Each number is 50 + 15 x the weight over its row's rms, rounded and kept within 0 to 99. Layers, rows and columns count from 0. The size before them is the row's rms in percent of the matrix's.

# layer 8 MLP down (transposed), 512x192, rms 0.0989, rows 3-19, columns 128-191
106:16 53 34 60 71 47 65 60 43 62 42 39 37 23 41 44 55 46 60 73 64 50 26 35 70 55 46 55 63 49 37 65 61 40 59 78 60 55 53 50 56 50 45 76 48 42 44 49 66 40 38 52 46 65 52 44 24 48 48 35 45 49 31 53
101:70 64 47 66 38 43 54 46 42 53 42 34 67 62 72 47 56 48 96 44 56 56 33 74 64 47 75 75 41 70 35 50 51 42 39 61 61 74 22 49 46 07 40 53 43 62 54 49 65 45 72 38 33 55 80 58 48 83 65 60 63 45 44 40
106:64 52 66 31 47 39 49 80 37 82 48 59 39 63 65 56 29 62 27 50 18 47 37 65 40 54 52 51 69 72 54 61 77 61 40 50 43 69 39 59 65 48 41 75 05 68 38 59 53 48 75 53 69 60 23 31 41 34 36 40 60 17 50 79
101:54 64 53 67 75 55 37 41 39 25 50 36 55 49 15 42 58 47 56 40 55 64 66 44 69 45 61 05 40 39 44 25 53 30 56 34 40 47 44 67 69 55 39 66 28 45 67 60 50 52 67 51 60 65 59 40 34 64 81 44 66 48 37 67
095:37 28 33 58 62 46 70 43 43 49 53 67 62 47 54 62 46 65 51 65 38 58 49 56 54 36 31 52 27 35 29 67 57 28 40 52 49 77 55 47 45 34 81 80 55 45 49 63 72 43 62 63 31 52 72 66 46 17 42 62 72 49 46 65
102:66 65 60 46 55 34 52 50 54 35 57 44 44 47 61 30 56 48 70 44 64 68 47 47 46 56 40 47 64 62 09 53 32 73 59 55 36 66 60 58 58 70 46 44 49 71 46 54 52 58 46 35 25 49 57 47 40 62 44 63 37 22 48 41
099:38 41 41 44 46 66 50 35 41 62 41 61 71 53 47 67 48 79 36 51 45 47 59 62 55 72 80 58 31 45 49 79 43 48 68 53 27 50 36 46 79 62 31 66 44 60 50 55 57 79 72 55 35 29 44 54 37 32 04 53 43 49 46 55
095:39 41 56 57 56 63 36 50 24 64 37 28 59 37 42 50 58 46 66 64 33 47 34 53 52 30 46 62 41 39 56 29 67 52 44 38 50 39 56 60 53 64 61 63 45 64 49 41 44 59 54 22 34 27 49 78 40 22 55 47 54 39 62 34
094:38 42 82 59 60 35 23 35 65 95 34 56 40 28 48 33 46 42 54 62 70 41 45 42 28 80 56 41 54 55 23 54 15 48 53 39 69 31 75 51 47 43 42 40 41 54 58 71 35 40 43 79 39 40 33 81 27 46 32 46 46 49 35 34
104:69 69 66 50 57 71 88 56 58 07 52 51 64 32 44 55 45 52 41 50 56 74 92 32 43 38 62 50 46 40 55 38 36 52 48 41 62 39 51 39 32 52 45 32 49 61 54 53 46 61 32 49 62 58 70 35 38 51 64 30 20 51 44 50
105:81 58 41 29 36 67 31 54 73 73 44 24 46 52 53 32 32 38 26 35 34 55 34 51 42 29 18 18 40 58 53 45 60 73 42 24 32 51 25 40 67 42 18 52 46 41 65 59 64 59 64 62 58 54 41 45 32 74 82 97 45 61 36 34
103:25 90 46 39 70 52 56 33 51 39 46 36 53 32 53 48 29 60 61 62 52 78 47 37 43 69 58 60 83 48 65 29 43 39 46 39 39 57 42 47 69 60 49 70 69 35 63 49 38 48 47 55 40 51 29 30 59 41 49 35 50 26 37 51
102:65 61 70 49 72 30 52 76 63 61 32 24 53 36 37 50 28 25 46 14 57 56 55 42 41 13 23 35 51 48 49 59 41 69 66 37 26 57 61 73 63 57 42 34 43 38 53 45 56 59 39 65 64 38 72 43 46 29 48 47 67 44 51 44
096:61 57 94 48 40 31 47 39 33 62 32 46 40 48 46 55 47 39 44 63 39 28 58 55 16 57 22 45 34 56 00 46 42 60 51 62 62 43 48 61 56 51 26 51 40 31 52 50 63 41 60 56 34 30 60 60 47 51 60 71 48 38 50 67
098:57 26 84 49 36 39 49 78 46 47 62 52 64 26 64 44 21 33 43 61 37 62 75 50 49 57 89 66 33 45 82 51 83 51 59 53 61 47 44 45 73 33 51 58 65 46 42 42 48 34 70 49 39 45 68 20 45 54 44 74 39 83 36 54
099:62 48 59 43 76 53 21 61 39 57 52 61 51 40 40 34 41 64 35 68 64 62 44 50 36 67 05 71 51 32 40 58 63 59 32 51 35 62 60 29 46 29 56 72 63 87 44 66 39 77 23 57 71 23 59 51 58 68 46 66 30 71 70 40
101:39 61 99 56 67 59 45 42 44 80 58 56 27 70 48 65 43 78 44 42 42 65 48 55 43 73 45 36 18 44 32 56 39 49 07 65 50 35 64 41 43 52 59 38 45 82 55 44 26 57 43 31 26 46 41 48 59 73 58 57 55 46 42 57
# layer 8 MLP gate, 512x192, rms 0.108, rows 4-20, columns 128-191
099:54 47 68 67 46 46 95 50 34 33 51 43 45 31 49 53 52 63 49 72 72 42 45 44 74 80 41 39 51 60 50 52 26 64 46 76 37 50 78 47 37 62 53 36 40 42 70 46 52 41 41 55 66 34 35 36 33 49 38 35 53 51 32 67
112:47 67 64 51 28 66 61 40 44 34 69 57 44 67 11 55 53 45 64 47 71 50 67 69 64 46 57 33 57 75 15 15 37 63 55 51 58 53 47 51 48 64 46 51 52 53 63 54 42 71 49 27 64 28 47 77 53 47 28 69 42 34 25 64
092:60 53 45 56 33 38 31 57 41 23 43 69 54 57 36 33 71 21 52 53 56 59 48 70 43 27 53 28 43 55 49 54 47 58 86 69 40 51 40 81 65 63 54 32 43 55 61 66 31 80 56 61 68 68 61 75 44 44 33 54 58 62 65 61
094:53 56 54 56 57 72 59 39 63 56 21 72 43 74 31 43 48 27 61 57 56 38 55 34 67 76 52 19 69 56 50 58 28 32 48 63 48 53 66 50 30 49 48 40 44 39 48 52 20 50 58 57 37 49 51 36 36 21 32 34 46 72 30 43
101:65 72 66 48 44 57 29 60 40 38 50 69 48 50 60 35 60 71 46 52 52 51 51 78 57 50 30 38 53 63 44 56 42 56 37 44 55 04 69 63 54 45 77 54 24 44 73 43 48 29 53 64 55 72 45 54 46 13 30 65 43 39 35 80
099:59 31 55 49 36 82 56 58 43 65 51 67 60 50 65 60 52 41 53 55 65 30 67 79 55 44 33 61 70 46 39 50 25 71 46 52 59 47 47 64 45 53 60 41 48 44 59 47 12 72 44 29 52 46 49 56 45 29 18 54 52 37 53 45
097:51 64 46 44 33 52 66 68 44 51 22 63 41 73 42 40 81 61 57 50 60 26 56 70 31 35 57 17 65 67 53 40 33 54 43 40 48 36 41 44 64 57 36 53 48 31 59 67 15 66 24 51 50 54 60 52 62 44 42 36 29 21 39 61
094:55 43 43 84 54 43 55 83 48 63 53 89 29 47 59 71 59 57 43 35 62 26 59 66 39 52 77 86 60 37 55 32 34 58 67 51 40 53 46 36 49 66 35 36 58 68 18 71 82 67 58 54 63 49 81 29 42 39 33 28 39 44 71 51
105:46 54 66 33 15 68 20 57 49 51 59 42 38 49 25 59 49 63 21 74 55 59 34 76 45 37 58 67 51 39 44 49 56 36 56 57 42 47 21 36 72 67 42 51 12 45 25 44 48 58 50 42 39 40 51 22 81 33 51 53 42 61 50 64
104:54 91 59 56 32 80 71 20 80 62 44 79 64 84 28 40 63 55 44 65 43 32 38 71 29 39 80 47 75 55 51 47 33 56 40 34 51 46 47 63 35 76 56 36 42 73 52 57 37 50 38 35 52 42 70 44 51 54 44 29 50 46 74 69
101:52 49 52 53 48 62 55 30 57 08 57 56 67 43 40 61 37 46 70 75 58 40 27 72 37 71 56 86 46 63 37 35 44 42 73 29 71 39 32 40 43 47 43 50 45 51 50 56 51 61 47 72 23 53 47 70 60 52 47 53 53 67 45 42
100:49 66 63 45 57 75 58 53 62 61 38 54 38 47 57 58 64 51 76 36 79 40 63 44 23 36 75 17 38 61 32 57 42 52 47 25 35 50 27 48 25 42 56 50 50 55 53 53 69 58 56 48 56 56 24 49 47 40 41 77 49 34 56 66
102:89 61 46 55 44 45 64 35 49 62 51 54 39 74 46 60 52 60 45 39 78 54 78 66 57 42 52 50 37 75 32 25 36 67 48 43 35 52 54 45 37 59 60 50 41 39 57 30 50 65 58 51 42 49 53 38 74 49 03 35 41 57 52 55
097:46 64 66 26 50 38 83 40 56 49 32 62 64 61 38 31 40 39 65 61 54 64 29 68 62 68 52 36 66 41 39 39 65 57 26 32 50 56 82 38 28 42 38 83 71 46 27 50 57 62 64 75 74 28 42 25 48 30 39 32 16 61 74 55
100:64 42 53 60 49 55 65 27 71 55 45 74 51 63 45 51 71 69 33 23 62 37 55 50 42 67 60 57 64 41 41 32 63 26 37 48 46 18 41 58 15 65 32 39 46 47 34 38 68 66 51 40 47 68 56 20 90 45 39 42 42 50 69 51
102:51 51 38 58 62 62 44 55 27 53 77 40 26 64 42 51 60 65 60 58 76 50 46 65 48 29 30 23 55 46 27 74 44 29 50 43 18 52 37 38 59 46 54 32 90 56 42 47 61 52 27 16 75 68 52 52 30 48 46 70 64 51 70 69
106:63 51 75 32 67 75 48 74 46 43 42 64 48 30 66 52 48 40 66 68 38 58 37 57 77 31 94 49 38 47 38 57 43 52 50 75 40 49 36 52 35 57 41 65 52 29 33 63 50 38 44 64 51 57 51 38 63 52 50 56 22 48 72 66
# layer 8 MLP up, 512x192, rms 0.107, rows 4-20, columns 128-191
103:50 39 39 42 48 72 18 37 34 38 48 53 66 51 52 42 60 69 56 52 48 29 66 41 36 44 54 40 44 44 44 51 69 30 60 49 49 53 36 79 60 45 49 25 48 44 47 63 46 66 66 41 29 58 54 68 42 72 43 34 62 73 48 71
108:63 26 49 57 31 42 23 36 51 28 43 37 47 43 67 51 65 45 57 18 52 29 42 74 39 50 81 72 13 53 50 31 23 54 41 30 50 58 65 46 39 45 37 69 18 30 45 44 71 64 47 53 58 25 75 43 20 52 42 55 58 37 36 50
098:43 70 58 34 66 39 49 57 25 57 59 48 19 50 76 68 22 46 76 56 40 57 40 57 35 42 38 41 38 49 50 72 48 47 45 55 68 36 36 71 47 42 47 48 64 50 56 56 61 35 44 32 90 38 46 54 61 55 71 62 29 32 50 26
095:40 29 38 45 62 55 39 33 24 53 31 36 25 62 50 30 52 72 52 33 56 56 43 68 48 30 46 48 40 31 42 65 74 24 64 61 47 39 82 70 44 37 53 55 17 49 52 57 36 13 60 82 44 52 46 49 89 48 54 32 56 57 26 36
098:39 47 51 37 42 52 25 28 61 30 23 30 42 80 23 37 42 54 57 28 67 60 57 38 60 62 30 49 59 47 34 41 54 50 69 78 48 52 50 63 54 53 62 34 70 56 43 51 61 56 51 37 44 23 46 59 79 27 49 50 53 39 55 29
100:55 57 40 39 31 49 45 27 61 58 32 58 55 54 34 42 63 35 76 33 64 63 44 53 68 69 50 24 59 79 55 64 75 64 61 26 64 76 28 75 47 28 66 47 45 29 42 35 34 69 51 43 54 37 42 71 50 47 30 45 53 23 63 33
085:58 67 47 21 64 32 27 53 60 65 36 55 60 48 47 64 97 44 61 43 31 39 53 52 54 49 59 22 67 59 62 53 28 22 57 45 59 53 70 02 74 63 84 42 38 61 56 72 33 68 18 51 62 38 66 34 52 50 73 40 22 29 24 40
093:62 26 53 94 67 50 54 45 53 48 72 56 34 15 73 54 63 45 39 41 36 54 40 64 51 53 60 56 31 19 44 74 32 28 52 69 71 35 60 43 46 47 32 45 37 39 36 41 67 67 55 73 36 56 38 52 67 48 72 33 56 63 24 24
105:54 28 55 12 72 55 68 42 72 62 55 39 55 25 41 36 57 30 72 66 49 53 46 46 56 39 26 68 69 49 53 61 65 53 39 36 67 76 49 39 40 89 17 84 64 44 38 45 48 66 42 73 58 28 20 81 70 62 65 55 68 29 40 68
105:65 63 50 51 73 35 48 62 16 57 65 39 45 37 55 48 38 55 54 51 58 66 35 06 41 55 46 25 36 56 64 72 56 72 31 42 41 65 49 35 16 56 26 30 54 63 49 22 68 43 39 32 44 48 69 47 37 58 54 49 57 30 14 43
100:50 57 50 60 07 36 75 61 36 54 61 37 78 70 59 46 46 52 72 65 43 43 39 66 37 63 65 62 47 66 44 33 51 45 58 75 61 36 70 37 51 74 48 41 46 55 41 62 52 51 55 43 47 67 61 39 73 64 50 46 48 62 51 48
099:52 68 40 52 89 33 25 24 43 53 52 37 35 33 46 48 57 42 48 78 52 61 49 50 73 38 35 62 56 36 63 46 60 64 47 79 53 54 97 45 28 42 57 53 41 49 43 49 35 53 90 62 61 45 46 50 53 43 56 60 35 64 46 30
098:43 60 58 47 33 46 33 42 49 65 45 68 71 53 60 39 73 27 60 62 24 42 44 45 69 79 56 46 46 57 42 57 57 23 75 60 73 32 36 28 59 36 35 56 38 59 48 67 87 62 67 26 48 55 20 43 19 45 58 42 48 69 35 43
097:50 78 80 41 55 43 35 60 66 42 49 43 59 56 39 48 23 56 71 52 30 60 25 37 39 49 53 25 55 42 43 49 61 49 63 31 39 50 82 49 55 34 35 71 73 47 45 41 56 43 81 70 63 47 94 47 71 46 56 36 28 23 54 64
104:49 36 32 57 50 63 25 30 65 55 43 30 48 62 44 39 67 45 44 53 56 57 68 69 65 29 48 38 50 42 61 43 63 65 44 46 53 49 95 44 47 28 67 54 53 19 40 79 59 58 49 49 76 71 51 41 70 62 28 25 56 63 79 62
099:72 21 42 36 37 36 22 63 57 49 50 41 82 77 50 64 54 56 40 72 67 55 59 73 41 40 53 32 72 13 48 52 52 51 59 50 45 43 57 70 83 70 43 36 49 39 40 52 70 28 70 70 72 64 37 58 67 57 57 50 38 22 51 39
106:76 57 41 51 58 39 65 54 20 53 69 29 62 64 78 69 49 58 73 76 27 71 49 41 46 39 46 71 42 17 55 29 53 45 37 60 38 40 59 67 54 48 39 39 61 80 72 33 66 64 77 54 19 57 48 53 64 39 59 97 48 45 31 16